python train.py --hidden_size=160 --num_key_value_heads=2 --positions="rope" --init_std_qkv=0.0395 --init_std_o=0.0 --init_std_down=0.0 --optimizer="muon" --lr_head=0.00486 --warmup_steps=0 --max_seq_len=384 --doc_mask=true --train_tokens=130400000 --max_steps=8817 --dataset="wikipedia_en"
Each number is 128 + 24 x the weight over its row's rms, rounded and kept within 0 to 255. Layers, rows and columns count from 0. Numbers have three digits each. The size before them is the row's rms in percent of the matrix's.

# down: layer 4 MLP down (transposed), 640x160, rms 0.177, rows 595-632, columns 0-79
# up: layer 4 MLP up, 640x160, rms 0.345, rows 596-633, columns 0-79
down595 086:139137111119129059181143135139141127104115114158103117072175136124121101137139134132136128165115096170119151117104123076131133161121113097138142130164107121114156127108157128127146156087146112140132135165130141084122132114085137107098161155
up596 086:122091132192187154139100094111107131165164121107108124122106132141147113104099109117122115138124142120109131133139110095129111105134114145153118109113115130111154108131160156151145132175147146111114116162127113105150107119132148176130162136
down596 083:144170150151146156137123190122169166157145164118183114108108128131103163094171099126099148104118145101102126133161119134139185159135108121159118131092151104160157147120113114128110108094119089138143134149137119090131158126099123113128123146
up597 104:142140137093122150127107119130158159114122154121092075172114137128141112104078122152137082099146121105149136165102120119124151113126182185156155144157149161192106152122095179135127166149117147132095143108151089144116120093118160090139142137
down597 099:131201127086125103145118139177114130104134135102159161107138115133109131143139137140157122140155145124132126158090131166107085118122155112097162163124157151075095146087106126126114127155120134091144152093146143134119093156108127146156102147
up598 103:146109159124086114106104125091167126130132166166165119152141135136115136172151107139137143100157133134165143139116110146164113099157115149116100142129150120144149129137091117141093123125112149171112141130085096122126102086125117114139106137
down598 103:129135143124137121138147149167092115112097144069119120139150108131143162131112124150121119161081124172114133116134153084149149127104146099103128138090135047137134110150133137127153138152136109110091117120132145147150126057108136137130121134
up599 109:129118121127164132111122144134112115106161122107131110146175126180107120107122089143122157123129121145115137154092135110127152127115163124146103119144108078108125137112153107117170159150173119100133111103088127117132119164081147141140147126
down599 105:118143135136098098142124153160155115163118155143097094140138124068131154138099122154096108157092104129100144123123140129166105172127124119135124085140097117136132091110175123146113170140195103165119190128070143089126153101100101112093159151
up600 100:121152134108165167118131132139139137152125122091136151151145152151110152164163137110170096110111133134136133166123111122122118138131159117126116136147124142134125113139146121153105098106122118087063114110180101148081141161140135109126120181
down600 103:173128134110172136145106096112117153148092161150120129138145132107119100147078108122130170090098099158101147116165098106149099086097167131141125125154116070095120153146137175139147141128116108110127151140144138119104171119139146128144098145
up601 099:161126136145129083125140139165135104123090121144079168121119124118167092128155125170146126125142129135147122143119147100126144069141118135125099177157097142152161132115139133128133158148125138122139114119149158100090091142114078100118082106
down601 095:107111134144103106121142096117109155107113147131148136158124121103123088125126147124138142138123129153143095125093114145083134106124136105120119110091125156115159090140156134139108100123110115131145114111169082164140136117170081164118080112
up602 090:149144115110141143133112162109101121164149147145128136170111110139139076144126110108151093124149164125098091115129102134138108142094129128112132136147137137134113106127153140127088132122089164111126126132119123121114154151141176202171113119
down602 085:125097144109128084094119139152091122134092106124140175091125133120127118169102122121101089088121155105135161122140097127113123084132117133104173140134141119127130145144149126098126176110190125141118144124128146124103111151147138099129126168
up603 106:150114134134122095180121111131115076139124136122131126087094144139140163116097127108104161135147101120116144113100127149130132143112110124109143174148160166130134091099095206122100112110117126120118119151137074157136134169106156103088152093
down603 106:090143145151138144094128122160159123070131117162125112160144098093181124138142137160123152162121111106134081181111140112114114141125110126136119145111113136102125108128163102132087160147104136119155115128112089130139123171104129091100149140
up604 089:106104118131118122101124079146086118130144134132088136122083172151147089130134116086102114107124137107109117152107121151120157160139133122148168115141127098144174161142110085168125128139179157103142139120109104134131134150114140115081128142
down604 093:074117111144128108127143126116154110109131101129135134141143105127155078135128109084136128108082115112138146130152160133161206179107127155145128148134121127092111137121116144143097137107169136098150142134093147128149133125166146146104133113
up605 096:139133151153085123075136141124166098150120133126077110116107132123128084132167146109135090110136144124134113086105134127129143120131124185173111116121140113092122108133115118103104138146145179123152142100114153133119070158158116108131154134
down605 093:125090085170179131177113137123130104137112123111107131122153069094132103125095161170114140109110112148089104104148137127132151123143149160145112191105093136123120138132147131147111074158162107112122088156123079090112128127128130121105099124
up606 086:144153071112117102136118139133154151116109167153073082125108128118111126134127134127096115156139123089136119122089115128118188101122149131129162169090148121161111148128101146100127112184139088119117128146177124148119092094104126118158088112
down606 088:151149158134111146132131132129133153128120122149112095145079117103107108133111105128153131083145124138151158131126131121126138114171117094126132183158136113086145145069119073104132144114128146101126133121159187146139106099161133133141105117
up607 091:114108137183075144170099108116126135154132128131133120144137149126134122109095160098105144135137186091132120150103115093097078131110171131131091161113109122115104140106136118129097113151133156187097125188109133101174130156130137126124115076
down607 093:120115125106141106121113139108139091139130125092106137131141139170110093094150109153157107109112108085131124139134142115123121113134142125131150103186118099146129192131099111107106136154161142171138134128118138107123062147144132189140146087
up608 089:130129077118158148098162127095086086106137109144152140114135147118140168143133149138128103152141117159058122078108128149109069105098096111156126182108113170092136121132148121146113112123097104112080172162121107110090132110111131100135149141
down608 093:154127089089109116124098167132080115108177089127150132114140109129135106119140101133109124180130092138132138146121128099142144155098097160110147095130106117098136140120129156120160119090149138151150190157133110141092121091148130109174121109
up609 102:153149157147137110155124122137181065154080114120163130150089166156139133116139129139115111142162142132123150107176142122128111135139109126102165166121094110140117108099115114101158149136087188130109160101116147124155161119092180141126144110
down609 109:147120151133147117139105137121153107159166112121152064130127123153145147103074108176129118101118146109113109135103170170133122147118131134145124090090144130103104131169114121118119165087169148123147180126116135134147164135138102158112168091
up610 083:168141103101137153117119167134118114129149127187126140159124114097139073124124123131148091131132113139122120136140125164123148148083150106129114132145116131118098137127166143113139127137116107140143116116111137114083155125134123127134123143
down610 092:122121128091139128106138136124060151132105162102121176099129104144105120144123106155124149107117134119142116141128131185128114127153132179125138116114107127163116091174095126158092132157167111122102129098172130111102086130149133104129141106
up611 107:136107158131157155117116098106144155143125139118112167130093129079140099131149120122142148136161114113119170101125090121157169095141138134122134110126198122120135156106108147117161081114108138148129130156105136103107124133149123132157100098
down611 114:116100102137112110168124117165134115136112121113093127096140119126113103204112126109132189124139163133111158162105089094102133132118133157125147132139164173104120158172121123127124122143114120123109112081154084119142128110121102116147114107
up612 102:135155132092124135112144086158128150114115124108115093179071140136103122114142143131118122195124147139138185131122141144078069137132178153126148160139135121156136156116158115136154101141134131087149111191154118116104167129112126118124123135
down612 120:137113140115173100132160173154164122110132126141109138156128161135125098125116110143129072191116160083181070108116163135103105119137150126100155130123128137142089129104151141093132115115113102126104099108107140145097144107117122129120172129
up613 101:122111088159101116106115143119164125132132130151151145123121159122141149124147121183139126110161100134131117095096083126199190099152138083122107143153142081135114132128141096133130094132085142127130155114106138112167146151149137134106132170
down613 098:129137157130104103074156124136155114123172104143106125128185133105117143112132123111096098141144145070133124199147108163154131109109158146095106156121069145119136141128075125112094098139139140116090128144141124107110116129127095117157158140
up614 115:121137103166113142141112111160110145121120149115136164136103109140138080100127094122107119143151138163149146070139097140137149098092116136130141123139131145113121113113128115114126065111094129138144067147122115123129127161107113125124181140
down614 114:156148140157150150128074143098092179142139122132108151101148137130105140166107148114143128115105122138086143100138113087109123178115142136114107153131137084150079103155139153153105106140133142116109186124127113116132143128144126105125188116
up615 092:173121110121112168102096121124132136154097109134109131129125120165123151095130117158150129042138159098092137096170100124128109115130151162164154139154106137141106113120129130149113127110117153118103119116077127127117124160148151103136121133
down615 089:161151124170121094122124178137105120118139128186133105076146116180128119103100115125125117177124106115088110107123136080108165127137132108105103087148088106118142142102165130138105155125162112141150157090175146128124128070114121144119122113
up616 094:112152136147131149107117151138123114114167119107131153119148103126103121145139151152074100105158115071166119109122113121087143162140142126127160128082110149131124172116052135124141108129108144122132135139103073153071140154121160076087172142
down616 095:151125126090116143117158115176094133105123156146140117166123146115096150099115063104087148139132124139141089143120150111125115124119144129083197130116122096146126079121121106131167108113094133157123124108104119119143149128121101111121118133
up617 087:089170088120112134081164176129149134110136143128147164112131164090112143116103123106118130121135097150153123108130148104102125122123160118085147130168156159105147135149109143108123125132087101154154106104118113162150103126123117145154119167
down617 084:125088122135192143154108157100126139130135109111130132105104141173107101125091116132078094101104105131122129148105130163151143142115135071131124164121087102136126148097150074149157119167154128116157136156119134112153129112186148126155158147
up618 104:131138142107113089117168097128162174128123112113169136146149091122076147126188165138128168129135138090146145104128109124158106092144073105145137121097165162095106121126116129110160165133128136149129146108132097155146132095143130116108134148
down618 103:151132146094099093102086117100134146099099111089129127128122084105105102166145110117123125163117116092153150112117141137125124120118120151163148175107126124114085103112154160113106149092087116098153103130154122115145087136126173134132140138
up619 103:150128113130113094150128139127102128129139113133110162130144170136163132135129155091127143092161138107118156119131096175141117121109064117083143091130127165112120114135146119104127146130118141115095129135151099140108132149109147154103110156
down619 117:098132125112134153102153109097116126124107128136158161120121125125116096149090112101131135149113146142131095137129146125101139152102136139115138139137144138138132166147126143128122114109140133106086126107155137095120096136157125144157000147
up620 100:120092122169162116128095133144108112143078143128112112162092128107126120123107150082124161118180106119129123099157100125165119140129125128088082084125171125096080152117129140172130138158158138096122127127136150109163116093140157143142138138
down620 097:111158134116158132143118109154133117175112107140092137085101100152165082109075120127117117111098133161107166122136133158143126152117170172129121105172126118089146116145134109182121142123142066136168154114088137148150163132129142102136130131
up621 096:111143148111119099106111139137131140140135159104121142141139193131164135138070148134151154138125079149124124099147127147139101138112164180131142142124175101123136130160098137069109135119121109123165126115145136107143183115125116142072130143
down621 104:145126141128118130159101117095149109127184112123120125124157122139152083130118131174141140149149134160176109127133131081132127144110112150151113114180114130127137128127109164115137111140105143097107106117137096134133127088165087138129087169
up622 084:141122113126126138137142139122122116093141101190103137092143106100109160103114110152088189124147168138148167129121115141091127110161125146123102113070136090165104146154162147089115114129101130144119118106098108152152103124091141093141097133
down622 091:168116116136130132122154106164093108178155124122119121135126179174131116124146125113142138129118115087139149104136133148099150165158146127154120096154129127132104134125121123140148127152095146134168133133143093161111133155140116125063039127
up623 106:112147089139098165119117161138116125152139155081106132169130128142084118110121174148125110107105126129135089189121116121124160154076112107134131147139082114110109122087164124091111097113166134090106150129127149141155117122084128107109102134
down623 117:163147096168112140170134145111119125115120168106123159112122155156078162131132134113112129140105084117138131133114132138131135141109138141137157130123155144145158130136120100148128111147122145108108146149142118128102086106172146138128060065
up624 095:108140099104157150105113114131121120125129101123099113157089144125127141109158123137114144114106157112094151188141108125125122113148146147106151150128081123150097181118115129123169149147134164087121116134148144132122107154139201129153117119
down624 096:120161091149153113150178109147122075125104140163155153129188099125135142166144158107143140119134122131093137098136108116146080113130157123136159168113143128103136128143106126148118130129122152091143154118159077089137159139119129092151094125
up625 104:096109152149190145108091136129109121147154117129116139125144126136072142121101135100116134113130118122143107146111128160137132169156155109137100101076151104190139154101120082111128120119146091097163161133106139091210146120119139134131133098
down625 102:128122129116090141138135139118162114139103125091151144117120101141135142131133174158131152117139152089150095140095152139135120125177110148132158122185139175134147145101125116077097098079126111105143115146160141116146139123146164156183130131
up626 099:154150128137112097129129109135101128112101089139138134165150126151141145073127123107128141123155133146130087111151124102125123110146166127133120120123171156139136070133116135100121146167097141066107095098135121156081123144131111151141161099
down626 098:125112125128128114115126141121121100117129163117157138145100141117116114147110077134132095171103125123141165061179151142094111183138103136136075133123114120146188166092150118149155133136117167153124096168127121136179156136148128186146139111
up627 103:113117128133114158128164133161127122079101167153142126148111128147117135127105159162131112112135123147174133129113105119130143113121091180112126116114159148104078124135085161128117087143123113130122061110122088141148098133117087149120124106
down627 090:100138128176116086084062155112119137120107132089102154136142115126087136145096127108093116155136115103060159114139137105117088150110116154109124132154124132114118152118152118112136147140112127115117137144143142084126113145098136178104115161
up628 091:158073139165139123092104095123156151132134069096095129144122136136116076129160124098085117119160145126128114158145120111144130133103109149136128156172136145172087102112146182109131138101098138115177116139136135074122140130097130162140124159
down628 097:169129154112085152176118111153136129116106129159149115150122141142131148121138141057127148126095143124142144105147123124124115104135128139159149123162136128159146163136104085105131128072128125087101137140115113134176133101069151127132113164
up629 102:124102145094130150125130124085108134166151104137151167156140154129084118163123134122111099128169129150117076105128148155107143111122133164125124096120140099143160176111156110127106113154072156120117157126109111112176160141096146174111121144
down629 099:167157085172118132119123124109127133163132139127148158104118147150113133128138163151136119118099122095117144138120153151094108124087108127137147166155155164119174122120140123116090120109120119176096156114118160111137126116168116141161121137
up630 104:153145130127131136128139119095081130084152096129125168083146099150119195131173120143156117131108103121169174120127098153100133142144116127150077113136096136136095112147129125104127127118141111158123145115123105150151146096124135121140136129
down630 104:119117079153127161118135153164144123129136161091137143119108057148083096108081126152139104106117129110128142137151136133139167103121128124116138136124129103151122114181152118118105090130126130107111134170154121107136131149117191092127115138
up631 103:133129140121154144167122129127109124148136100135092141159086119146128114092070125117146141106160149146158112105102098202144125118096100118147114096098088160162123095109147128110149098134134129114087150088120114136152127116154149141127138117
down631 100:134111113146089104146152129150133113139102132150151066098134153137089106111161118124094140099063145151156161127154108141161115120134140143172111123145154165142117105090093101168179152117129135088139098171116165141119129154084126104133126111
up632 102:150112159154099159124118178111152108148154127133152155177094144143116129123125150117120161177114166154147175102135146132144165146151079111109119094123128169094128120151117112170122154132094106149126134133081154130162098115134148120113080121
down632 106:122135121102145129146127120075107131097109125146141061080154131120122161103113182112125132120118142118122118160148108158147124102113104077147137161117125120148119090122101147114146130127188124115109132105167110068126159104131144141156046130
up633 096:141118128097121088117110126152175109103127116104147071162119187157091120112057110117117154143125116168130128164146114108122097116086098163139121150097106128142112131121125118156152127151128136159116114140103137092115131087115155109115143100